Part of a small language model's weights: 128M tokens.
Each number is 128 + 24 x the weight over its row's rms, rounded and kept within 0 to 255. Layers, rows and columns count from 0. The size above them is the row's rms in percent of the matrix's.

# layer 9 MLP down (transposed), 192x64, rms 0.0839, rows 52-58, columns 0-63
size [ 84  88  94  98  97  96  94]
[[146 122 156 145 169  79 100 122 189 116 133 135 120  91 166 167 146 138 155 114 132  95 119 144 140 118 157 102 153 118 125 116 136 163 136 119 146 124 132 148  87 140 146 128 147 128 131 142 172 127 150 127 129 113 151 166  90 117 108  93 142 150  72 129]
 [102 138 145 126 102 167 117 116  93 139 129  99 178 151 165 102 134 163 130 152  92 139 165  83 136 136 135 133 152 164 137 160 127 122 172 133 130 131 142 113 163 173 116 114 127 134 133 136 118 151  89 153 126 131 100  82 130 136 122 149  82 105 155 144]
 [107 102 142 114 138 110  53 115 149 116 129  90 167 125 144 109 123 137 133 136 121 119 150  91 137  91 148 151 117 116 158 106  88  99 142 127 128  97  97 151 148 171 167 131  89 149  97 152  95 122 121 102 137 125 159 147 128 141 138 144 123 144 176 127]
 [169 136 137 125  93 171 131 104  68 141 147 106 103 129 179 129 112 150 117 144 131 155 158 114 147 113 115 116 134 127 148 137  82 176 128 136 148 105 108 133  99  87 123 155 130 117 128 108 149 114 111 166 174 139 114 111 103 120  89 144 128 140 123  85]
 [135 110 128 112 100 129 132 141 140  65 130  87 108 129 180  91 144 121 117  71  92 121 174 126  88  96 106 116 142 137 105 135 126 104 136  88 128 145 149 120  98  93 142 106 146 107  95 125 113 135 140 154  82 152 113 104 122 112 147 126 132 108 116 138]
 [105 117 112  65 104 175 106 113 107 131 156  99 133 116 123 151  84 164 123 129  94 121  95 155 119 106 105 139 140 154 108 116 131 126  95 147 142 129 108 129 110 136 130 139 153 168 132 101 123 109 154 136 143 136  94 155 104 171  74 132 138  87 100 144]
 [152 101 133 146 122  82 139 135 107 137 118 156 100  88 150  98 168 143 159 148 119 147 132 162 140 122 131 143 130 121 148 120 131  67 135 131 132 108 118 154 151 152 136 156 185 146 115 135 167 147  84  98 126  85 122 134 116 127 120 106  84 132 152 164]]
# layer 9 MLP gate, 192x64, rms 0.084, rows 53-59, columns 0-63
size [ 87  92 102  90  92 111 104]
[[130  95 105 116 137 131  89  88  78 148  95 151 138 113 121 108 171 118 137 136 138 130 104 148 119 104 149 129 149  98  87 146 133 141 113 127 121 119 129 142 146 108 186 139 157  73 166 149 108 122 101 133 149 167  97 155 161 112 123 117 118 111 153 156]
 [118 133 171 124 146 160 168 161 110 148 107 124 125 143 104 133 119 107 151 129 131 133 122 150 114 151 100 128 130 114 122 170 104 124 130 146 105 140 138 101 110 103 137 139 172 100 155 161  84 116 148 164 163  94 150 143 158  92 126 139 104  89 178 169]
 [150 104 158 141 105 134 110 118 115 149 107 176 138 132 139  95 101 123 122 133 119 154 122  83  95 158 107 123 116 138 146 147 110 124 126 109 139  77 115 159 114 131 121 137 172 160  97 150  93 130 147 127 116  83 173  87 179 166 134 152 150 123 126 117]
 [149 160 144 154 130 123 146 163 112 144 119 133  89 131 153 126 149 193 142 154 150 112  90 141 127 127 133 121 117  56 135 170 134 118 111  92  98  93 111 135 140  93 157 129 108  95 136 130 130 128 130 175 153  95 133 156 121 105  95 148 116 128 133 124]
 [122  99 105 117 101 170  99 111  95 146 104 147 134 147 113 104 132 110 118 100  82 139  87 119  95 126 129 174 140 123 165 166 140 155 180 149  94 145 125  77 110 139 132 137 147 147 116 145 141 144 164 142 125  87 159 135 123 118 112 155 136 157 147 121]
 [147 136 153 141 166 141 131 142 152 138  83 115 119 171 125 112 136 148 125  97 131 130 155 139 136 130  90 132 132 150 162  85 171 173  94 164 139 132 159  97 124 134 145  87  71 158 115 110 163 154 126 150 158 125 148 145 117 119 135 153 158 117 119 110]
 [143  70 180 148 131 170  93 117 106 151 101  94  90 157 151 130 131 165 120 138  89  82 148  95 117 137 156 154 129 143 109 183 106 108 148 146 141  99 131 136 148 103 146 143 155 118 122 125 124 122 127 137 112 154 144 105 141 121  99 156 109 122 115 139]]
# layer 9 MLP up, 192x64, rms 0.0846, rows 53-59, columns 0-63
size [ 95  92 101 101  98  97 115]
[[117 131  91 125 155  75 121 163 194 129 106 121  97  85 125 117 121 159 127 143 138 114 105 139 130 129 110 135  99 104 105 124 142 126  84 154  96  70 143 144 116 129 149 104 116 125 149 143 156 145 177 103  88 144 101 128 144 133 128 109 144 126 159 138]
 [101 129 144 122 123 136 100 151 128 109 131 104 159 129 105 133 189 116 116  95 174 106 142 163 128 152 145  77 154 138  84 124 135 118 156 105 111 124 144  80 134 101 159 103 108 145 159 111 102 129 133 143 125 133  94 107 145 118 150 155 155  95 146 170]
 [ 94 105 103  66 109  91 165 104 131  85 127 140 126 147 138 143 143 140 128 124 127 107 109 135 157 156  97 135 153 142  86 137 153 160 121 117 167 140 163 141 131 144 135 169 102 122 112 101 124  89 113  75 117 144 130 138 127 115 176 111  95 123 131 143]
 [ 98 142 199 131 156 147 142 127 103 127 152 124 144 161 107 108 136 134 123  94 166 128 148 125 142 151 152 125  87 133 104 157 139 107 115 145 114 161 133 159 159 116 173 136  94 145 135 100  86 154 108 107 153 156 126  77 120 113 123 160 152 122 150 139]
 [157 140 135 130  91 116 135 133 128 131 144 104 183 129 133 124 119 139  94 171 139 121 137 122 113 127 118 152 127  68 115 155 146 124 106 130 162 130 126  95 105  89  86 105 107 165  99 101 176 149 152 173 136 169 169 133 146 122 145 142 148 113 110 142]
 [ 97 128  98 132  95 108 153 143 149 160 104 143 137 125 117 143 150 132 112 127 125 117 184 127 137 142 119 183 136 134 156 118 139 134 134 146 123  82 131 146 118 100 109  91 125 159  99 135 101  97 111  68 149 100 124 123 121 127 170 153 136  71 166 126]
 [197 134 117  93 125 116  97 103 126  74 107 106 110  96 111 134 124 153 114  94 102  96 102 113 140 100 112 153 114  87 152 112 138 117 121 143 134 116 131 135 159 112 116 102 154 135 101 109 153 126 161 147 153  75 111 159 109 164 141 116 132 111 152 116]]